Each number is 128 + 24 x the weight over its row's rms, rounded and kept within 0 to 255. Layers, rows and columns count from 0. Numbers have three digits each. The size before them is the row's rms in percent of the matrix's.

# gate: layer 4 MLP gate, 1536x768, rms 0.067, rows 378-444, columns 640-703
# up: layer 4 MLP up, 1536x768, rms 0.0695, rows 378-444, columns 640-703
# down: layer 4 MLP down (transposed), 1536x768, rms 0.0464, rows 378-443, columns 640-703
gate378 097:107089110145150142108129142172090130135143165149111084122079141123120163152152135148113128128128120118162138136133095142115088131092137135095080107154141142118105141164137133108139150113099158
up378 100:102101097143133134097125120156140140083143122092091131140115134095167115127090133149153149151089143143126132096118121115159136158148149087088144118116131166145153105101125144127132142121137112
down378 096:097126113116158105104134126121163127151064118106172123127133086139108163127129090098110116111173131118109093116110095152131106130141126158145088161147081114139148125152150158071146091101121146
gate379 098:125128139140101117117081159138126115163130101140177129110129118174135148100179111113133133145129112134102122134116145106126147135109098162131139106154167105094106140076111146125117133169165115
up379 097:132118088106188093124165120175088110108168091098128158084174108142121151124162128123169115140140161165173129155132156149167124155124146160134103085187110120108129109119113160160085103119114157
down379 099:128130103103149093129111120115138122120089146084120088146125079153097115138157113090139149089118156100108144128143153132125174139114104135084166164167106103100142170157181156140121141132132130
gate380 105:133119142149112097144119125134134118150085144141124154099147129090151158142136123121160128122097109134119119140078143111131109105182121173069113178110123092148154128088123139183165151132112100
up380 102:133152167088106149123123099064108126141126138101122137099178116125144166139118082166094126165127100120103140134106109129145154138121103134119098119140167187136151129118146110116150124156124154
down380 102:176072142102142119136156122162133147113107126120105164110102099072100136150127122127116139150132147124169114098161103134119085143110095150130115092147096144094140149109110112143121123118121137
gate381 103:133091158115140109134123145123157174158178112122108081120127162141158119121131177167152136124099102117176123155166128093107112133125134153135119112138158140184105138105148180122110102147200101
up381 108:114125135122117092099123117108128116118082124116159143141114162108145102139088096147101106107112121128146138110105159104135159144090140136119112151125101124125156128128111163137140148113110149
down381 102:155116156127166140155101151129147142135149127110126145124118112117109105158096159139105114114090111121166126109163103126139156136094157120139126138127093144148102080135140144128144143133107132
gate382 098:171052109138105107158123131167181113142111089106094130137149097172143155130086133110146116119114123137101132107121105125096113162135121130150138147134158135128129126093073113126117118109164124
up382 099:107112159117142131132108128107213143119133170126107116129135152160159113110106134163094123132139114113122133139119139147102111165100134151127106100115163080155192132130131139162108108116166103
down382 099:134138146106157134143116152094122127129117117162126089161136114144088200125133121134126135145127108142121124087099147133120118121103139118138119091139114142130126117144165148132106139107121114
gate383 104:153164119098129108129159115088113101081145086127078104120099121145135155132146120157126132127172093100104111149168154149138118105164126141097132186116100108123153119119134122095161146200169123
up383 103:116144124134134089156178125170126156100123115145150148123158164104097124123120139110105096158122143145139143134098100137126155141147143162140121113133144158081083127073136137131143128134126128
down383 100:153140097120147136151101100095063172163069163121178157143129080154148182139097143146095139128173131116087125093159111124144098121148133106132129138147085103116107121131097120184144111081125148
gate384 094:134107107091144128159137179153109133129181129179130139089154123109110131120150180135128126088102093144149138127095119136176135127133091156104101133098111167134127146091155106144073109080116162
up384 097:136088130154134126151080136090137145136094102147099140136137126098129085130155139140172158156113125134136115148096128135150123138142100116125153141131128147120091155120127096123113122105119116
down384 094:134123147133142129127125134146138147122117109140104113068128161136083137141127146114106143120138077137118124161112141129130134091130106147139164131145131149147145159105109129156120102133126134
gate385 105:165101135106163122120115149171106106136102152128114144129119146137104104144145133178150118111135145115108138100123130155104169153126108122110139156133105126110139105122104101131122103167146141
up385 102:170130172090137180112082124130090147179085102084076173109077142148132171142121132166126114132153149107092124113125088102093145151130141148109139159125104115138170140129116100159118119146157136
down385 104:117128152137151130182106142163133153156134110119114175116110127099098148130161131129163179133115100140093126125120142133119115133102098126044111116172117153073100142141150079158141125140145109
gate386 105:091162126076109132108115122129129083122115154134138154110118139130142135127172123142106159180111117131105152139143092134101124136139124153130139055105146110128138115142138111149164156128133135
up386 106:123101118134134166115116096142129119147136175099101145147096135142127136108110097135136084115138085140127131123147102137141076117142141141128112119150115170092096130121157144144136125171159133
down386 107:117103170077145176154104115127128157166115140113079138176160155115182139115148156098127123129098114131130113106138119125122140132137120142132172123159161162131165121149147176130130153126126141
gate387 109:105086122133138131097116098111116153146144105139124120167096151154153112152126103102143097112131093118068110153160144132139114182153114112146144111172099107134113103132110122083147153123110116
up387 105:138148137091106119119105132120109163170119146154100158117117166121123129145103137080113124110124160113094088130082147089141169134110109131118129162073143171114105132082116114168101127099130104
down387 103:131125174112143109146131101110115145181130110163162134171132112147154106150167154117101126167145115130107122146118141133132143114141086097191141128115135131125148135137082134068138136150148117
gate388 098:105136146137115121119138142109112160126104186064145139154107182107144102172108129158135116150152126119144124154167104125131121117100136089096126153114134149169164104117161136165150138127165126
up388 094:100155158133140121160116126127072092154109136070182127098149122103133150096138144137101088162131097130144124125074116152137104116104102067138104127132164069136135140112117105105138100118140122
down388 095:125133126102131136126127141131186133151152094129107106134094111169110146134107138107104148155113113136104095152088132123154136116139089138142122123128121127138130077091116114144117122133149125
gate389 101:094130095141108119098142109077115106109128114153121180164123090099133123151172131118109113146089154117125100105132118129174088116153131189128130114109130142129159126128150097126133130122129145
up389 097:126113130132116127163112106107134109117090146121159128130141119121128134163171094130136094082133123109109131166195120126157140087116153128141148165136109160162143109136096111143136163127107130
down389 101:134151139125085126123137130137172122117106116140118145175137113127137136139100117128121123136106111152127127120136104165099175138092142116127118123107130102125142139101122133173189114167121136
gate390 102:125107127143114142140095110100150134117119075161144141109107116125148141128150142183113133136140112127113139133120157108119128071079139088123117166137106116123141113112080133126149165124111110
up390 104:128116120129120145134137169154068162139092161150114107139140134087147104188150137150111107109098123136131146173141127107156123125158102109146141070102131135098116133124138129083133133107136129
down390 100:141137159150103125123132117154175105164100129140112110146139160155119094122102110105136131131128109115124104114107155127120121137136126127089101146148106104098170133134099140104112082110106186
gate391 095:111131155152140123110110118153089134141177145122134159102120180111079089127150133079166144119168141091114108134106130104109144150118075153143123159136120145151159124117137084160130155130130153
up391 091:078124153117147149096094112111117126107142121124168090110146061128115138112091127159137157137115134124166154104143139122113114053111121131138150083126150141150143122130134166163097113143110134
down391 100:134142135137148114092121121122163112115146137119140137102157139138127151122157139140116115117120113126128176117156138105117131082162137158121165141125070105131098144105129103132110123128114099
gate392 100:114141168118142172110125150123106122099184151126083113166125141123135102096108139094186134157138120108143104179139116114132129145129139119118121127128097119097135114145170084140130153149104165
up392 100:147107094129122120065139177123147099126115110130125111082120178128126105106091155163120117104114152098095086096121138112117079126136153084133085139103099150109116208133146097154109110101126096
down392 102:096144137102074124127119080146131108124109143166107119115113122140128145165149144149124129131123162126091154146130133156143128123108117144161141141087148075130130113142110158129155102103112108
gate393 097:161141137108125152128115127123114108176138119107137129125114085110077120188131115143139161151097136123142161122145126139077121140120201118124121141106116074100124128121094153139155115146136129
up393 103:113150123096173142111118122164137109182106114098127172137145126126094102142161126127070121116121120102156153113128162135126137126095097127116154122105105159143133131133088102152114126095156155
down393 100:121141163125115088115114148115153132142130114122107148112091126145154145086125153127129150109136118112121122080110121055095178105133138143175128132147155130124149137125154131118122139145122111
gate394 103:127117133129144138130145111127108161117150097129115119152148108100126093144133190149134181084185155128132163113167186169125116126154131165131129113158094131113164137124151161096061143101119131
up394 102:122109125175120128083136104095113121123112147114144155151152128105150117132144125133124129116150130122132121133137104122107134120130118130138141147104100123072143136088149135132123142138149131
down394 101:080134111138145121086167105136115164123140143176100082125106114124146137131113145105092129139110109092134139141134139132146176095184143153165097155149143157140156143157126122096124123115169116
gate395 094:118142112160109111121147149097129149140092137156141151088098084092159102162135150131127111130140138125135100132074158133156129143158103191138085122154117123143112182162098095112104158144154105
up395 094:134094125158127122113137170129089100135110127149109109136163108114141097111114103135141130165149143105159133181128125122154111134111163074075170119101116164141132088148172145124127141164101118
down395 097:114120143121085125168153115140132112088113104127144133115152131123114081145141140129127180125125133088144141134123099095083150111139128163137117148115126111143137124107088130134177131082146139
gate396 103:130113128138115127119147110153171181125119130083096158129175137112106113104139127117115082163139140112121132141101080149132132137089109103107122117111148121094139074140141119144116126135108155
up396 104:077121133109198129107081138136112127171131120169099052112153095096147136138058156114096122088118142169110099154146110122110121075163160089108185101143120133091128109130150127185147133100122119
down396 101:153110154117105151123149134128155129106110138093124151125148156151093150068146131163129082128100110120132083149144130078135095120115129120137109164140141126112116136126127137147161137106154119
gate397 096:163156136126154111135147104119124118145105133090136129159108162096164120070145123143132143139148194115112102125092123118099137138141128111133117139136107132125161125174089162123094113157119143
up397 099:166083155086118142157091153137144152145137146135125129136156163150105156133117105133129148125095122099115116081126119095123128156129131102136125100146119155088169120120153134158135129094156130
down397 098:112128139130146077130203145126109132130111120123127085120129137139103173163144108111111126106105110071126119148094181106129196136132132100184108140148143115118122057121116146106127139147168171
gate398 103:110110085126151121120094156116118125131179139139129127148114144123116107108155161115163167133100151074111097116099120097146090119145118133152131118157149140143113089113138130150124085163089143
up398 105:119145152122160146166166121130166122161140172119125111105176139172126144137121130094066143097125156144090131106068113139139104106104154151146171128145128181103115160141142153131159093152166124
down398 106:124072126100135174119128128169083100111133114149139116103158137113144131131153099126111149117135129129171131127154118127134172147107106144135150098093128154114125145115157138148108089157148118
gate399 103:129130136128134143137142157151125151123124133135168095130119128118106112147130089144159134124134132106093076076147127107092140135110114135127142096091160133147095111084072112118101110126144127
up399 096:126115137124090161146155119110159099111105165139180096134135121077112110098118117177148111140131116119095071101129088120138131127102108141130108123106151117121133085138094131147109130116145094
down399 098:143140105144113130136104142125101129133089154119170109090098150134099144138170115145099112111120151135110121076133124119120141130090174129116116132182151137156166140156158139152131144130109172
gate400 096:169113122138129129119114141133085132125106099159129114179110136116115104113118157121113122123133121149096108166101126092119129111116115119137112129157123075143153125143147135189150138110143139
up400 095:119118126123131091123124149152121123119167121116140131106116119119079180146126126102132094096173139114117145086133183120105155149098118112092138164117131121116139163128107135126121168058162087
down400 098:156078157127133135170145120088121110163121103129117160142144137108098122106171132134131115138122121136127145127085164151087089094128116131119116161165117127111101127138100200120115113153113127
gate401 098:136114103110122134104135131155132124116109099106150149096151105132132086117147129132137103134121101168174143152136155139138139149124081114150073143111119133140154121093140122139129081097103117
up401 099:138153150128122130108130104136107126097136126112116130105136124120135126183119150140163137090126140172108156110122102131163139118165126107089120104155126156128151126160135132107113151125101154
down401 100:105120112149134065147091141130128102143073106132125123143083092099121153136140124132114129103121164137140144149096140176124112093122132081155123112159126131123137141114100117094124156147129143
gate402 101:129154143135180129097150103127102096137126121113066124118140149149131175177136136107107143111120161113115127067122130134112146067139143143104132104107104143152131082086129110128137176120136187
up402 103:105124146144111140161160141099098125118103137111131143133132116109120172159166146139162133140140164148123119131083096117104170106119143131155140136118130105125150154125128171103132125100095119
down402 100:119116137124151102173092132134144177133107112165099084131107149176150127147109122112146107082136154121136119129182136138121079101149114136076107118119141138108130123120142138104099137153166128
gate403 100:121130177168136161160138131116120153146100119155131104130139143156146146118133130127122118129121167136133166153104109127090147099152154112074190098077142144127133090077139148112089157102104119
up403 099:083123130147166093097109135115147154183130110125154124153132134138137123136130106089129089082132117126172108104110163137150108098126170178098137122173085079138114133169126160117158116127124099
down403 095:137192140136104108146121172114130122111149148142156193119082114095127112141118181123115147114110134160132135096124116115109150103157135129096148106150190118124075117154096151151121143087122112
gate404 101:087143129114143138097119120117121110097119103116102129109127111137127085081173124143119135120186167154166132143136108116042168162120107159110117143140102128164111185130094089095135152117157151
up404 099:109120122128108121164127119131130161181125114156072131124150109125156108099096128136110099107147127162128170083160116131164114127140153106156115148110100170159119117113106086081105190121151131
down404 099:115146119095122174115113153108133150104138126140103097110129118168115142125110099130137131186175140150129157196128121117147165162146108147137154116122119122147105107127153156168143105119158116
gate405 098:139123097081149077150122193168171120141156109141102143103170145144177119087165136107130155147122122104178160130145099111124138107138119102145091127155139139164094062108093093136125143111092146
up405 100:143122125154128138185129135140166164117147136116145106140127147062155135131184125188146165138132122171148103110167145122121130127147123124120163137128109118119129099126112130159107143115147137
down405 102:135134127065145078147094099093148148145122152133106124141051110151159166135077104124115114160155106103156151149164123119102146132152135070138086135184113110089147151129129102143151118156113087
gate406 108:098141145088167133137131091126154128117107121151106119095133123100097113125119110145103137122106100145152115113128126149114135142096127127103125143119171126119154113141160082148140162136149166
up406 107:109105139131152126089081142142125135147129171091106111113067148107104130129186132128098128151138088092101069090103122149085144111111107128166145087110122150137151113089121117128160132155166160
down406 108:116121089096134159110110134135096171128115116142133132120149093138095132131122131090135175122111127124103124103110143129151134161159138087145145168103103101155136121163143106045152108141114132
gate407 105:174111117120120114117109114094182128163196101089113163131125111067102132137131166104119152107161166136108106133143130154157136115129136152150146107121104133143109103110161106137096138123118137
up407 110:142129145148113132152108111182142118133123166111115110166102148111139109150134082134095127130110130125135133103123118128120092150132087121142133133166136099084107117126117115155106114148139151
down407 107:121130102130082139109126148156088116121127131130148101127144116119137117087127117102095087130089140148108132132144082114141128112110101097110087167087113119102093135147164119121135116142149157
gate408 100:106106110146154129127077094146105069135082099099143140141153161123109157106135110125124124168064107163152137074162101101079152086128121143118102097117148112147120143111103139129102128131119151
up408 101:126159134106148115109139145100168157134130136086150160081153112148134135110106120124115120131088105129146125145104133140078096139115187155108107114134104143124122079100107092153157132160130176
down408 101:164116092117127184136132136135123180132147113216130133122104166139123188073121126181083093133140096116137068141169118154157121153106115143165153131137150093091120108150144104094108135143131128
gate409 102:155113155128180090104146112107146118127095165138132118131104166125122122118145127117152090134107087128124152127134146073084108097082089152140116134091113101146102128097140113160096164107165147
up409 102:121148180113133118165149158131104132142126141105136130124159073113129090180104130135111135128156135123105140130091151149084142166162113115153131113096124135126113104128137138113149099154052142
down409 103:138151183142105158133158090085090138137127156146113156117108081185131115158142122085152137175145129135153152164105129131155119109087149072106132120103124101123138134133149151116101121107095177
gate410 096:112110069134179164137139073165178108107080145186151115119157142127131159109106115146087128145137112152145153150104122103139131136142100142112118109102159134111175093082102083131126129099140120
up410 094:160145174122085136097157125069128123138178129118159139087108154164149100129117136155118132121127114104125149145117082102068119102115145112109086123117149133131118144114101158103157174132106126
down410 094:123124112122166129151102129156159140132132136127131100140131157058133138105081083140148115119121138109189115123138111166142132157150150107090121163110130106129141147099152135118136086106116097
gate411 098:129148114115116132144128149134157125103118127151080093172090101128124129097140102115132192169143151137121097103189130111115132139109125126070098187102140089075111168108154137148114129146142105
up411 094:133126109123113101143121143112135119112076145167124148156090088136140119089163107141138145194128142094138121118120104084125101185114113134139123134060134145100144150139127096117121106126160137
down411 100:153169135110122160113149171108151137123160107139146121106148139111113153120111114120124114130103136163128122140125092114091157130131140124115102129059112131153132161093121161125122086109117109
gate412 098:124101111137125129116154084148160123124102126093102106097132107163119119117132133176127090120111128118117137115174156132111147107123112092119144108164141101172100077062131144120152109160115107
up412 097:093176097094098116128078135111145127151119123156095109094124130112131163128144140131093168121169150168125133123132081130093117138148145168138068077145113126176126110115117137162120121149119148
down412 099:150083099106127152117116117100101122147154152118101139170144121069077156160120126095098112102077123119073113146152113127082134153094136144127127137098200128150098114114110092143107121130114109
gate413 105:101139118127146149123134178138123122102147149068145100117130133164169123095142151165114150121122106101114112179126139102133135130127137166152125155114108092163076144117112129124123173141083148
up413 110:118158126094132108155127134145098137126160144126100126129132142120115147164137116132169146137124186145127121126127125090129111141140104107166120113109147098171129189142118122087153132147142107
down413 098:102123078145141170160118119099102116194103117133138136111134101151184110139104110139140139134137115097117103124146086169116121104123159151160129134077139085155137127114130127116089109142088123
gate414 103:122112113157113113152108120107095119152144163185087117112143155095149123132148103130139135123126141131116181142091133120118093148134099147134135120085123125101136153127136129092143120114165159
up414 104:117116111145109178078107166136137131108128102119165106124100072156116135081146110114125131122112115130093133088148148135139176121142124106167127141124113090138131141114097136159078102164108145
down414 104:169120125138120134186115124108105136139121114090122091171124132107134131100153104138131120123157082164104132153167110077133148130153153128138139116114137138118127154097119147133126144178122137
gate415 098:101157159094149139093109119139109151126135141140140078107120142109080099146125110133140111093107145179132167154129096133135158147121141127076152117123096162157107145080129139143121137130127103
up415 100:136119138122117161111155147127124145160158129136156123126119157116123089201124105134113142111130113174121110107123150154142157159122162133097129099146117135131101138089132106174140106165165109
down415 101:137115115140133088129120115205097153130128103150140135162107126140110139149116132141165117111147105129198151156116134118128099143138113152143127148130101119126119115159175142166139136138119132
gate416 109:135169124178123099140114127122092131108118150151066133133143120125147121170112145157145107093143116098141160124151127118119117141124101117124134117105105114127110107094137129140097132106088104
up416 104:112132118173124110132116158113103144124116128093095123101104141105165127145113077138085117137131161117150117118145140120136131112111137096139167106138154123092128101130137076109095130158111138
down416 104:137128172118105108107131101150119118121134137157165119151127128125123149114107076142133128191070147111184109146099110163124120157157070126119122106099166111102146125125126147141129126086131128
gate417 100:137098083109105121128147129120109133120118118096124127188146118137137104135088109150100162131129115145115177110160117107144148108154127147142103149146111112128136109173133094187085142144117113
up417 097:138126116146112106115099153118173125151114090179129063154110164146132118085144129106125120090158134146150127121144112074144122119110103096119139100104105118165110118144145117168105130128154129
down417 098:177142150093128073146145122116108152123127154093130163146126144209136114116059098108142150119081173086089108126132120139100134137144162164171136123095171118108149138140176136081104187135099094
gate418 100:128157077127131161148161136126142121140129128131146177134092082116124119144108134130108134126126140133108121130104144114168159136166128123187117128095157131156123108101128145121153135127116126
up418 100:133125128162121150136133131127117094152146127151126154149098125135073147154139138062124131146149135169089113134094144129162167146136118089095161136139112144145146117142138119125178134121151111
down418 101:122092116097109140115155135108134143104171116088169109138119153093120095139117141125138108171127162133138118151183116147144096157131133161127111153124096163137097141114126141126118135180078104
gate419 100:108140120117128126086126113142121171167120120145119112098128173094134104137094164132159158139080138110135123115105127159126151130153111110138164131114126148131122127168101090134101138130111147
up419 100:136132089137118132129128135113130159131142107188097117144140107134106114109132119130098145088140085119129160098150157211109121139122133094115124112117108124147122118127149113139131108122095141
down419 095:153164117124097147118142135111154124151137080128152154120106129129158119108163153171155154111123134125123101089147163089111079092110137118119155145137132110150109153155113104146113112168140150
gate420 098:116110108086098138139121140155117146131152132102136065155144105114153076144129124115113128130080125108126083097102126155154123140090118137133117097160146156109143149131115141134107174109137121
up420 093:138180134155159105120149137104152126144136166109131103148128097101117170070160119108094090111151135152145144118088081120113114161088125121107129122143165138107141111123107158122108120131130094
down420 097:163155133120092161135133147126127114119093125107144119114125125161131111194128140121137123148095134155161165092103122152106154151106113127162148139133095156145126144158119119088134172129106119
gate421 097:149121114121117118145142140120087157113117110163107125169114116136142119100099131151107117102144148139159154176131076115148105165122163119137139098121119125125116118142091107203174129119118104
up421 098:128153138155148156146134140132110127123148142145092160124103135086110150110197154145124099162145152115145115129138066141080158111147126113110157112089182167099120131152105158130166168136102177
down421 096:141121120124137166175107103177125158142091137107085156160136116128139125143129116076175162142101102166100132113135165126113141109130118161126129154090151115121114125116150162117153167130119098
gate422 097:137146127082175164115146137147121088182129139111124084141156097140111144139117123114119172141115098134111158107182103108141086141092098144134121113139094150136115124141114132109159153172129104
up422 097:136115110125117132105114165056089153118102116121074123118140109136096111146103172098150117132126131091127141118102110153142191120127131129101119162097147120128068099116119119142116098094161122
down422 098:169190131111155126120172133150135131165133147153135131149156164126098151146122104094155166101137106124113142092115118103133131141103120126101114122097144112102105121132141136160115106105081137
gate423 097:126112105163161149151142170113128150134120062130133098126149089159116186116160112117119147114170149147106091164107087127172146126105148130122109111152073141082124111115119142150133168138094117
up423 102:125119141123110143152122127093167101118192154124133152130136121122104101148162143149071140159102116135130127111124141136092089142087169160125118116081142120135095147134080142125106103118107150
down423 101:159139126107109130134088088145148127127156115121117137134111113146085166171184147105120167129119157118096092109116166158156175152113146116142115112093108168102172091157128106120096133117127148
gate424 133:111116129100117146133102103120095139076117141113141163151101131093139084142152170163129122152116090122130125113129121140143124127150136096130088117073143133115124125132116129099105126086137171
up424 115:149132127108120099117125130105082147138119084096096140126119139120102113102116163104136138132154088102127119148109138103092129123095114142101133107086108138157161150124119108126104134128148125
down424 122:059147127122120107171173119149116141114131132102152128094109079141108140138125158151128149112141130155165108150124195127171080083129102100162125163149157123118143114111110163106167134129140126
gate425 099:113140103116095128160189144093110112132108124137118110147101121115105137080142127122142134173145137144097135140153137125083118141126125119043094109109141117185146125119161124121137119114122150
up425 102:093132111106105113157097126129150169099163110092101172156121122124140144074129117173129103157092155134090134123081142121106138142136133120086104127149112092136081122124143103130139133129154102
down425 103:148114149089124151122156104153144105122126084149122137066162138120135096102149139118128149134145098160114121126113130111142085159123186170146092155139139130119175109106154089138118104097125147
gate426 106:107180099131148120108164084110108137132097175130095115122139139127157179188116171176126124148114080115130082090159081129122112103136140096156134139169131141098122107135184119109142147118107090
up426 106:139132162169136125103167120144135088113110118109118097156119142142132128122126108090126167127119133159134135137097093119124128105096137073161113136117099130140129149115157073106104122117160137
down426 103:115091127174124123119122173142167137068146097144122117172156151090127166115161108066164148135104155128181104167174144143144135144130115120133092157146109125127112091158130112094142143131132119
gate427 104:128121107147139073076116118127148154132094118120147152138155103125119117140130170165105093107147144134143120145102136132095111161160093113111094144136123147148055087126127095137131139114124146
up427 107:112130165168122075141133116102105101103109136154113128097076074141122133141156123121111125151102151156128147162140152150103146118108113130114122115130161138108088149133199089145085160111100168
down427 105:126091146162137118115118155149115117092131146144091098149110157161115122137145108137137129159123140159133154087157102153055103128109107153111109172127153115147113142129112135144139100131129125
gate428 109:100130082117103101177129107131129101130162119123120105112086134126115096142107146126113129124111129137130160133151133127115072116148127096119133116127116095183130110129109115126154135132131142
up428 110:117130163123161086150157141153099103129127112169099131122159101156098113062124121142111147087087144093116142115165108127125093123175145168142102121137109084174144102119122099111133178158127156
down428 108:128124119082122136136171116165109123095121099121132140140077114147137120135109164134142099139127084115089108124132145120117104177152104124140146125154091105152097103163129140141085127141117096
gate429 100:130138130126153120083141107146169132114100128176133138132124132120154044131155138125133168110146122106135118141147151103148113161121105148127071143156130144128142112155115114165151176114149086
up429 104:167153175127116140127135164126125135147135150081099125154066093125097126159113139121127121126108053182119143151145143130170126143134114137098145144096138129132138175167165162107160116137112150
down429 106:128121153104100170084135121138113137091145150176121121097174083127107096136152121122145091166159125117130095109113175093105137122141151078135128060124170167128079110101107141110113096114127135
gate430 098:135135135152114114127084135158157120110109107119165113183103101125151145123116116168129124119103127093162094129162107169112153133114113101117107121109103178157141154106129085128107108164133152
up430 100:153122116132136103114140099101092097131110158110096130139107088102130142122164105153106139132117112139145137080113144137123100098078149134094131122122126133167096166098162126122126159101105164
down430 099:128140161147122145125149146112115097113126129161152131172106122160091116161131130146110081121147152119102107116104156109103139155128121107157128099139156121117147131135145070119127115152110096
gate431 099:100107096134129122125115125141111141136112151105088130131107120184104132082102124104155154155133083119121117130119119136119123108125098091117122119163138102109146092100074125154109101126118125
up431 098:162104101134094111148108174071126141121151130126176154119123131143162118149152084126105136123170142143089162154109153145107123148087164105155109099105152164151128129145132093128129165134123080
down431 098:138131099106147130092121128131137135147149115129119126155128079121138159126111102092134129132212143129164121123146118128109095144135155139109162143177168124118074154163149113123103132134104143
gate432 107:117119134117134117088170119121159124103145118124145167160158114119143155113165092170124119115108090108125132096105153141146136186091082154151114105118143092148123161097118131129083097145072113
up432 101:112130130108104101112110164160150080101125103112205092151136088137128154103168087092146114122127150141189119077160146092124145139110129152148137122156089127135103106153154152131125124118144106
down432 100:151107154132137167163114108144113144130173117133134142161195094121135091109093120125132155142124087116145118144153119112100100149150180136158144147148115121115146193141118132124094144135103135
gate433 096:173086166143124108100153123098105171152120162135094131139092136150106140119107119124122111149109162130116075128121116120144133118134112101103151128136187143094120108095143150120142135112180136
up433 095:145097142130161143138153142117094112161163120141137137125116158100113100142105121158114110118121166124094139128119117100156114109155130155154135138142099136142123122180140154120143110106132117
down433 097:162109130182111148093107152136162099131150110161088157142121086118101088125175137161129117137101143138137185138121111159125141087097103114119136106136120162138142106155183131110058102143074122
gate434 094:138145092148112104071120110139103146133096143148128145130132150139084166149141104090117128125133130123133119137119139102126116149132140183105063119158100108100114121145125091167138113122151147
up434 093:141129123176129158106130120180158109091161138110148129113116101111157126159155164122137135148113100145123141108077101167134087108160132105100164148121130105126172126160069123105128102087102076
down434 096:118171105112104113115098110113135142134155034110127118135165106130144101100145133110096160057118147153096130101061122132079147125126126121141120119133157100125160150153118172151143147137125107
gate435 105:121121140143123138175136146110081071140160129119159133128099125151134136147100116088107087120170118142132112121148100113116160139151130073107122111071169147126121141123119167111140154079069135
up435 102:141098139120101114127120122140121133139090138104145185137153153108093115117098147137133074099098195155127107121120134157143106122106117104142083150162112141138147107118167103099111142135129093
down435 102:139150157167149122141156122169138121134163147096099096098134095108112118152125142135100166146132132138153143093126154140102146148132110098120119184132101136129146109088122128113167144131116138
gate436 097:135158126169137137097127094141110149100111136095125149152121120089105096197101169090112167165114138147169123104144124120144119114127121146139134120096169120112118148132104134106140123112126118
up436 094:121139120118104194112100120128147125102171149124147122145153139129097118139098120114142125112105122167089142115144085152146105138130121099139162120125131138136130088113133111098084175153136123
down436 094:119182108175089128143148163140114155124162112122102106162131108159102136109111092141143131091137141095116134126104167148148098124135131134127141142114139120159146156130130156168096123102078095
gate437 099:143112120079147129124100092082156136115143129104118122124102097124118124122123115145109144141099133172115162149130126159143142135128105129163127108138132106153148148149133126132124118152151122
up437 105:117148133107072125100134096168121113134141124095079112133151135092124183115092133132139153164124117123097176165121114137141127116168146116084133125093143109130140117113112123170115112093112132
down437 102:117138141151077138162149145124163100116105126117130135178138091138107119127102113116127096126174147126122099071142133119123117134124138161170122108110124137119130108146108151145149157145136118
gate438 102:152148117127124120145130156127176131124152126102145113115104135089132104159096138112080129145130134115112130124120156136091141068159159118129116125141110167095108088149158111158134134122145129
up438 109:083173084103093104127153125097151114162132133130113161083125127116130061086127131104133154127106146113168159097139136142135148111159129113104113146137163156124121149106119115090112135116158107
down438 099:167090153101138141127151105138171077163150130097122149136117126144130131126164189099121155137128125114195110084145097139128138091135093185169123129165170126144167155175126121116143099126124105
gate439 098:113121097099134170094145139114119116095138126161138098150132127091127126140115116128149140137157110139132133119070113141097122106122118137151076093099119117128127186175131204140158106117093139
up439 100:116135116139120148145153146120123126130129082139126133114128101117156122159135129114105148146105171199138147094111112104149123114116116145154159144107143103132123150114110155094169141124124148
down439 101:113074142103133103112118121146162121109145143135142141126102138137200100134144153100139129143094133083144107114140082162136111108110127133160120128100082095147122139152113095122127066137187103
gate440 105:100130142136122132159157097106143132119125111086101134114152174107173108107152160108107130137125112151100104107132135117120138085124158164113094094158116155116100123129085151147126104123087146
up440 108:135108148162103116165128119142143116126153138136085132136110126112119109116130130104110149095099129120128134149132154150060099149066119128110120062147129154115080118100080154139101128098091112
down440 105:107103090143152148146097153091172144116091143161125170118120081114109113151169135166113144139160136140127113147111135145146126108138137138158136133096107174116142119122148090104129101143148107
gate441 091:096121135183132124130141133155132152132138125104151137123120165139166140132120077098097127138119110128104133146152152151134101150116161106081144092125102132154119083111095147135134117177140159
up441 090:132117089112079175176138126133154086187102149172128128153156155123150108134150127139155112148111153140143102151155100139169118121093117112161079136109121153097118101116153108113093171101128129
down441 092:127131143147115164109153182112124116080102146134113117147178107127129149178116095108153163140096111166101103141098119095158098138122154161130124121151151148087125132114131138127148148161106121
gate442 101:117149081139155128153098117146146150142161106154154113142177114119155111112128166158121131133096088098177121127180124125101166078125132139124110111115159085164106142121126117107104141109207116
up442 103:090127158150117165122074128170108138105166134197156155109138173112131140101118136150099145150102130109126134170147106127156132114119070154106126139111138103117122143107120117110154122102193136
down442 104:119119132152096123137121148169164118093092150104127159123140145138127117146133142152087141096094101172150114070107117108100122139160149168130119209176145147165157107150122183131148072125138117
gate443 095:090151122118139158139145106166098089196106154143112103166124117110180131117114145120111137169134146140121092136114093156128129124131138163079127157152146104115102158149131118173139137105139131
up443 100:109096117157145159166159148130132140126136115132137123108132165110121130122135110114102108099122108136088102147095154121129157167140148100128096119096142122136153119154139102131143162125144114
down443 098:084095092085131140121151110137138117127097154130159116184149078122091123111142120126117114095130142139133139144120129134121119100137174132065136131098124145120100142143141156115135141108175130
gate444 098:144141123160111123127146142136170115096144095131115153147089134116141080119154133116141142161123146122108138137130089148100125138131137105145121121134140125097127152101119106151097130102121141
up444 096:118140136128134110117153153124151128122151097127131131139166112161151145141147087109143140091107126147121117159144131159104112154137165110116114132134133154101138123122112110081100115127122138